Part of a small language model's weights.
Size: 14 layers, width 256, 4 heads of 64, MLP 512 SwiGLU, vocabulary 1953, 10.2M parameters.
Architecture: RMSNorm before each block, rotary positions, no biases in attention or MLP, untied embeddings.
Each number is 500 + 25 x the weight over its row's rms, rounded and kept within 0 to 999. Layers, rows and columns count from 0. Numbers have three digits each. The size before them is the row's rms in percent of the matrix's.

# layer 11 MLP up, 512x256, rms 0.138, rows 83-91, columns 0-255
105:544471485508475477493510514498529462524475460506504522481485457469475525465488494461522523462507496511542466514498520473448464485489438505486459496487490505437468490491495502531506543519533480460487509474518488475527523504505513478498488559471507511477518494521578518498513522493502529512530519508509539443506541512499497468497485469474491517478480504538515521495496519502520510511510530484497479538451491483457527458474519495475510462471505512523477486476532466501508516500502535464495510465482507472518508509507456505521486515518512494481481472530490507486487483519468509530504498462459488495521497510488446550495472513485525532565532506516494531471481507485535533499496523488465519491504540486481497494580498503491512490537535512467472510436483500502473497514479453
098:479492502480518538518469462495497507484518500523498519470531510452454516456491452494541488535540496515478457487500500502446527485470549510480438485496549522463499499484478505514488459471490477477522477543498494529497481525485470515525492487511511514493485576502524466477528462489484472483491451509472492462492489488450483479486477483487540503504496471459526504493515491512481453499490509504485497506561482503485498461532492502474522512497524495484512553515495507489488549523462528488505482551502511513482486482491494488528503478448489520504501482495473490524507481474509518521530474454523506547484478478525507571519541484540546471466529521509572527488543480490516468469525478509469518522509504527483492450496506526486475513509481525515521500506500499459505511496474504
100:489484474506508521533531506502525459509541470501524481485527495462482468515502487460459449488478491544474474487495534486535478559516491486494566479458480499544529515496519503542498483532498506499526512523508456536478470482500511453474539480516487492529467472436461539517522445502466557527477470491496511518521492507513524533543494501521498521553481491464497504515524517522471538502531490472457467528481491506528477487487504490494446492545476537477497487514498495507483544501497475537516498498510507525512475506506507544499507510528499449512519520486527491467468523504511498506503523515535470479561496497529516524525475509515481472510536436526501500524547501496472503523455523499522477471502456504514475507516518495496489491525526468496486474465475494473501481529519489
098:537529490460533503508548458491489472500488494537464452491514474491482469489480515470476540493480463538491514409473515501499512457572462461503482521471527500538509524438487499501522526524545521510522456484503506490501534507462503511489467478512498517552505495525501516484475505483507485492501507476495492521538477510493489464498514508497464483454472474559522522540471498518488509497455487479526523467446469505524520476496518474544497446501499503493510489502522500483502471489480462489506541551485463519502514504467475521511529490511478516515454511520507516509505497471470509532485474526496452551457479501475511531506498473516482501471545494523501490534506507504504509509499508494521438467502465479479501519491471511515493500501510474506474492559474505517489535491517540
093:496479496558506485483483457518479516571485467513484497467551486421479489513537547509455488538509490476498482542502437519504495507531515510506519480521494492488485463480499497534434477469502487499519478509512501502503465510530538530498551506482456489458511515487519525499468472484521463516491507487512535484501515533471469448504517471465494529505503497496516466492470510501489497475495481527483492498557512525550520439496462450476439512480512508525498475510459479504463503518508483555518459527489508497509537480482468476474527505525510520486499501506495517446515504493490533506521521528516514516519503492465518502509480500500507519489511527537510517441485466533482491500536513511495488516507459501527489485454495468496523472482562504528496495529498515470497490501508533
092:490478553484491476539528496431533487493463452500524520538559509493508518521472527479478513541497527510501521527544510491491474486487500503494513499536479506480500506483475501498448483516500522501481484499474533534525475502488494480451518490500539497489517512526493524521443538507514471491522470525532504490517468527488475501479501498520477509494544497521468577464511478523509510491457466503552503444498528447477509489439491498495538516475536520516506492455502501463448543518482478476515513515481525487503478537467508462489459478485511501524466535498485524523483474519503502489554504496504479482510539521465518515521517508471484482474486470492493455531498513466533561493511497514540519532476499551478530495502541521534500513509493497538473516505528498504507475474508499
102:520492476469512518488498517478508498498458475483468534494489501520536475487506531501482520521510489503468524496525454493524506508504507502483502457517500474520512468494490498500490478495502517490516526471505486517506518515452489529467515470547486474514514471546486481504534506496502523491478453472523524490495508555459474491470509471495514485444476486498517514506440483477456483480518489496506494547521533534469552490480527475521508489511498494534478512497443516530481485513471452525508519486515471497471524502548493513485490497494510476498500512496467501517485493484456500489508454508467501569544549490547512452479505483531518502474496425465483575498423524526491487501523465512477541518500517527487450548527500498470492500507492509522508521494522529551492491486520552
104:447497510517559496548520503480474485477533480525484535482533490505543539496508496505542511506493528472522514486566508516483470509435520497492553479526431493506494491523495499502474520456464544536499501459507489469526513463500469435506497489489491481459479514534510510495534523492477508490477494504496499481474502501478517460519493509521505486513500469506509480473529486529491499482476505476459450529449523514494520508476473524486527533519518484479487486495528492438497506518472527533499487485523507525462504459494520506484493537469571455487517525474486526484493523477512502469508553529537531483477470493478509504518464546476488466482494501454503518532517457490498520498468486528521503502511501488525473472447533494500495509487502547497466505505453515499472496510497463
092:489527519480521470481566487527498479503478524490486503526485489481501522482489470515541520502520495491513547502479451501521487475468492512493513513482483502496449486508500465492485511503475493497538523474518500540511530511502480540550552511444550520522541505499491499484507531485489455507465514452528464534507476479479478467504503525533505484499516520441487509455522492529489471515492470510517498434497483493502487486494481514432490443479481476494539475459472508524477484525545539465491500487486505473531488455473467543510511499472495518507495475512519501467438507497484494477500479460496515498492472502522507525505496515455517506496460527504546465456515475471535503479503528535476542472552536481486497514515473439506473503511516460507541486466513486494481504511499521
# layer 11 MLP down (transposed), 512x256, rms 0.0633, rows 83-91, columns 0-255
104:507499532502517462498485493499511531544496521487521517501479506471478482516447511525485461454523485535523523482521498513544494545440474512467506509521497537530490479517497506558540548497506448462506517474465510510482516495516543510500496446514521485485509506553501535483519484542476503504474500532472538511509499540493455486516519498447508531503510497477487467496497472495490487520472542501518445509492463522472555519493508515469541529538524489489518479482518496504493467481509534519506484494485510466511504533530461525504538548524502517483509483499499518502480529451522513500531538560465455510491511515497491491508458501488496469502480506501442481544487472514522510504522500492475530505538467476493529493526498496468555474550491494470547507457483507510499497490456512
102:489518502489472523463512519492493462508503482501498459513469459537507485475489490472522521495498498516507475504497489472498473519501512534501545510484455505474485501513483439537522505484534469499449472482528499493452496493489499518444509543500484466469484523509468502504521526507513530511490503514520493517545502499509553559527489465464523502523524551545459527523508463534439471484504530515469545514489499487521516496469493481501465550471516457489541530504479511489517488496534480459562524508524513518494476496509488508521472479491515489492497484536544450469490486541510518501545490497467513530505490526469532485520477550521505483470458542505493525502477503473503495520472464471527496454531470469507511518477548497482507525500482516478547498531551472488505486502465516
101:511494549480546455533520451515466459504447508533503535558468523536466517481530516487484518477473510483531480490479551514502501442539466500502494510514505459557489502497482450489515476468500505480458511460509480453505509488494487481518460513504493475518458523528518510485525496516506492509498507497461487501499544474548486467511481487545518525493523513504499530468501520467525493499462523542520490466515504458541493519521483503481462513495495512470478484456536500522500464478487483492504501475514503527490502483510499496482493542506482508444501500493513463488516526488537474483504467490498529489482509510538483530501523545449544505549519483483481516500490524443480505529500516509479504474531521459507517547467535508494490480502449488492456537498546550511498497508470497
101:521505538507515496464493541457505543492508519491489457530536495516549477449522532440518447499470501473511490481545516477528511489501481527500492484491496454535471504524439515472505507490524493430481493482511486508479498522521459455510514482528508490466511463514493452518508525496524478471489453479464479523517438502506501460471509474533523473474505505500512526485527506507521491475488513479492519525468503475506476489489487508530541499519515477558480512474485484506510477493498504502473483496491487509525526514490504470518477477480509510549544490496455488478458493475484485500506496522508546465481495471483554540461482558516522495464491496525471478506483515506471454523486507503503530521498518490509496501488430495504497483464491495464516560490472575499486507526492501
093:516533500531490474524488491466521493491525505520517518500454494523507479489500486506489521504497485471504486519476483533496555551512494498496559475530473535515465465475497449490504490510526474491502516506477508499469487503460496476520506523493483519529483495537510487482508524485474487532452494548513441493505491468480474519521478464551485500513499484492502491505493477527507571519506504504507477523504530484507508523525501515512509491537474489517542530561474532488495535496487450467555472440482448529469500510499471500509550492492509511446490521540491521519538497483504477487501511467526461499489438478492527502502494489526517490518530493495449492479475506474526489463442481537492540505488469536495541515538490493502477512511534508516455477520485575481532504477458518
084:446508511534497475483504512521437512553467499500490536507510500508488512468519479481563474517478532509488520501522487481500508514468510514508512477488504524526484543528509472469516480508509486504536511492455512502484507482518487498504476505493472524483538511500488498512478465529484469506536499536491501515494485500521529545487512524510500472523498480523485474500479513527541496473494479481509447483491473451508489470517508535503524488544525495495546478547514498495510501549536493490508493492551490542543514480534534487508521504525487537532511487502500489463500515472468515514499474499505645526478477518519536510507490541509496488522508461512500564481456506506499467486485498482507484512514542473522464515447486511522525474521466480488535518497492553520494537535521495
101:536471576468494486499506527484499493518537485451499553490466513492501542536441495520489484512538489541506499451465540476497513491521507429479523486516517463520494490506461479467507474495546504528491499505542492486523492494452467496503493529498497510491501507513490518549505512469515515492527496461521470544499517502480552547451495491515494502495484525513528486546480463520476503481492540506555500546436557517462496480469484448541497503501506484531506490501491482498480479505462476502484551526533507488536485491510501468460544495508504480489500512506492503489499506533490516511502453494527484488529507521546510486504545462467479511485495477526521494487503521498466549506471503498501486490492480481478491495496496561524491525462492523500502478477491443489486517518458495
102:512494471507484547514473522455506526505517478507468525497498502508501514531510549503491492451501501529473486479480467487491521531482465550497506487563512501554500464485460477501518529493423476451487472510510501493518486557464498497528494471543550468506478529498501504487524472530515457479504496551511533484517439486470509498482500488512515455530498494493512490525487479501522483492511509504507502506495485520547497425509538500501450502525462502497500487503504506510529502522477519476485510534466490532511473472425520496516512499510498499461468537476488469491495504519492565514495534503470443477520498505485484540507538522463503452555500509479504503523508525496529520518530499492457540517473511519490529483512513482494471461472466507519485482490525518476468476525490497
097:502530508503523499499518519516520495452530525511492509536477482527530491512478496481502504489497486464503445517503529499540499517507486482526512509476506479476486477503482476466545506484503530521483487483414465476491486530506508501502500445507506520464515448523536462494473508487536478521468479467503547479510475476511498441481488491514513506473509506503523520495494481495492517480478494510495502499494452531492497468521490482556513521483462492542503494471552508534499529469545471511473504550477508473493501539479522459486531479501525541489484525513480470451498489526467504483502454500471550478485496522502457538526485493466496548512481476516445541501474523470497503504498522496545446500544515503507438514496512544518476508510527504535466520550519448484524519515519478
# layer 11 MLP gate, 512x256, rms 0.128, rows 84-91, columns 0-255
101:475474492502510536511483524536482506492483525487508558458519471543517507527546524498533505515481473484466477495479477513505485488477489503472520496467470484503494468492484469431510499468471494478510492502550512522436520536503485499500505476556496487481511501513479543498504525550532522523510494512506490528447534483493491500537532525516475485493461525535525507518524481494509526518487480548513524519481504504515510512436511519545515528523522530539529512570465484510522541478537482453515536508483471484495506506513519484535494502485518467533445547499513490476538461509547428472484489480522501484475489508501473489501474507522489469502499469561509498490511547508497482506492470477489487493540512507522505508494506490476507510487508538536545501489554545516515510515496479
101:510485521510514559533513521479503516528505458473515511517503532541518497507520495493487497524477496555485532506484528468475487504523509538485502533488477491456529533492482498532566497461472505519474495494512491502435489520493493485463512513530502500498495436462505588537504501488466445465497508497502512511501508493505494590475514524526517506498501507505500499490527486496487487478500473513533554463443524502479437518488530527498522501467535537535478521482533539503499477494459512555505470527498493524516467468530499511519527496517477476458503517470546481507506514486537497518507494464504513481485482494469515487520504521466531503499495497508479517488515485489477487453509537507527478513525515551529484534524494540543482488481525538526499498512478480486519507544520483
099:483468476512489520472492490521543481493468526509533512511464455470495509520523478535514571500477475518539504496509474487466539542529515470523521511476517512520525535467545478515456477527513492480506481524492501518490535467474515530484511486492524502508458511462501473533511500462542526489495522461509539507451529483466517496529469533482515463559477465462483493495475504479501489472478483516497515464517452484523530503527482512525497475472514513502527503510500498511567475520504470439495514502480519483537490476473489475524506502483513542491473512487493498458542479550504471513474531516550537519517480513439519470489525505489533537494494445498491494475526485523530473476507478508503483485475495459429481475482505487505510525545495490479497512504499474468498503529523527
101:467507520544514451504536495504482528505458495509499489500483483484518495528470488489553491495505533490478529496469498558526489490472520498521498503465516504471556485487441533532470545530503512503488489481480539510502485516531493567491505512540530545530466485499487498504488536476480534531500503486516481450520504470498536511479531484499484516522472518466470482525524497474505529517525487461509489524504516497447491533496478526491492525521466490491527500530468487485518485496485475492541471506499499488475481512518475487475547488445522480521494483540551516495525485497464510548511444452537517515498497505500550524515481559479515450461526519482515471492528478518554499533501503498519486504435482499494511494487524500500484533519525498483480467483520466486575500511487511
095:491509481503468507522541499483467511528513532469487526516477525488482528495529498491512490475505543526498508516481516524529476501549477513507540461467474481524506540555495530500491526532520472540574518535478515490468487503488493509493523500474492529473550516510522483476459515519483485490517493523592504501477500522479458484479492501474487488509527518515495523528511496483494490501495486526514444483538481499518466526486522521512473471544496512487476517492502528494521528457497530476514487556512513507504472542492446496538565486460457483522480519514501527521559526499521490525463487473501454484504483501517486460525484499552517508480522508498506502546473501489486495495513511523547503476470487507518536507476486552466482472509504488492497491443499475544477502543458484
101:496532467495509485503455480538491531535484541455495507503492521485518491449510496493533521502515523530501517487475476487535450543473452536502472524533495483515441512441537546506523464512551485457555494509502454467480458534502474489505514486499477462438515495500505484464498515468481547483488506522490501537470499530537552533487466546506495522493542442491451519461497499480500472489486465490503508495504499519477520491489518504480451473531500487494462511501468525502543499494513505501479464505492473482523474491475477470530506504480477485523498505495511476533514536500505494505475513500525544501496486465503485466527527487502512485500474521452511465506457579509516499495513529504514494496518477480504469499462491516492504525462463509487518479533493542493543502485495491
101:515454478480484506504479491490520508496516523460478494562534535491470479510493481528499474516511477503516537505548496511521475532482538467494500512461470483504492535494489506504491520542447468514498521473530528463491477526555529543497541471523500511541475497531511534482481473538529492507505503481479517534515457515479483514475504497512529491502523518508455478520477477473501474482526487465539544502540490496518527522489476493523476505505559538485477554489528489496503462509503501489488510513505498491487488488551474490460449519532475514458521513516498500507510502541517517486465457448518535474468489483457502513472505469585503503554525483537511461468515523456497496506519510481535521489503509538494513505493450536533507484460509476498528484479513488511526526479483521
095:479505508475472540492494500503520480476555482511525526477492493491501528508504471483540500496451491475491512506540500512512491457481517484453505514508504508478462478506469550480479496489491517510513502511525511509504487476513514501469505458465488497502515538493526501498533542539522496464466506501493493505522506511476501530487484493498481513513512517482516445485455513503509503484489477548494515510541518521497518527497549506547546520476510539512487470466563536525506507516493484510527486510546516484475481464482536551504523465502536529516547511437509493479520508468498506503528508493514449490555500459504517532477499503526521509489562504490457523558442535558492541504479484518472478475441469536490481523511546541494517491500448506498496482535482515523478467482528517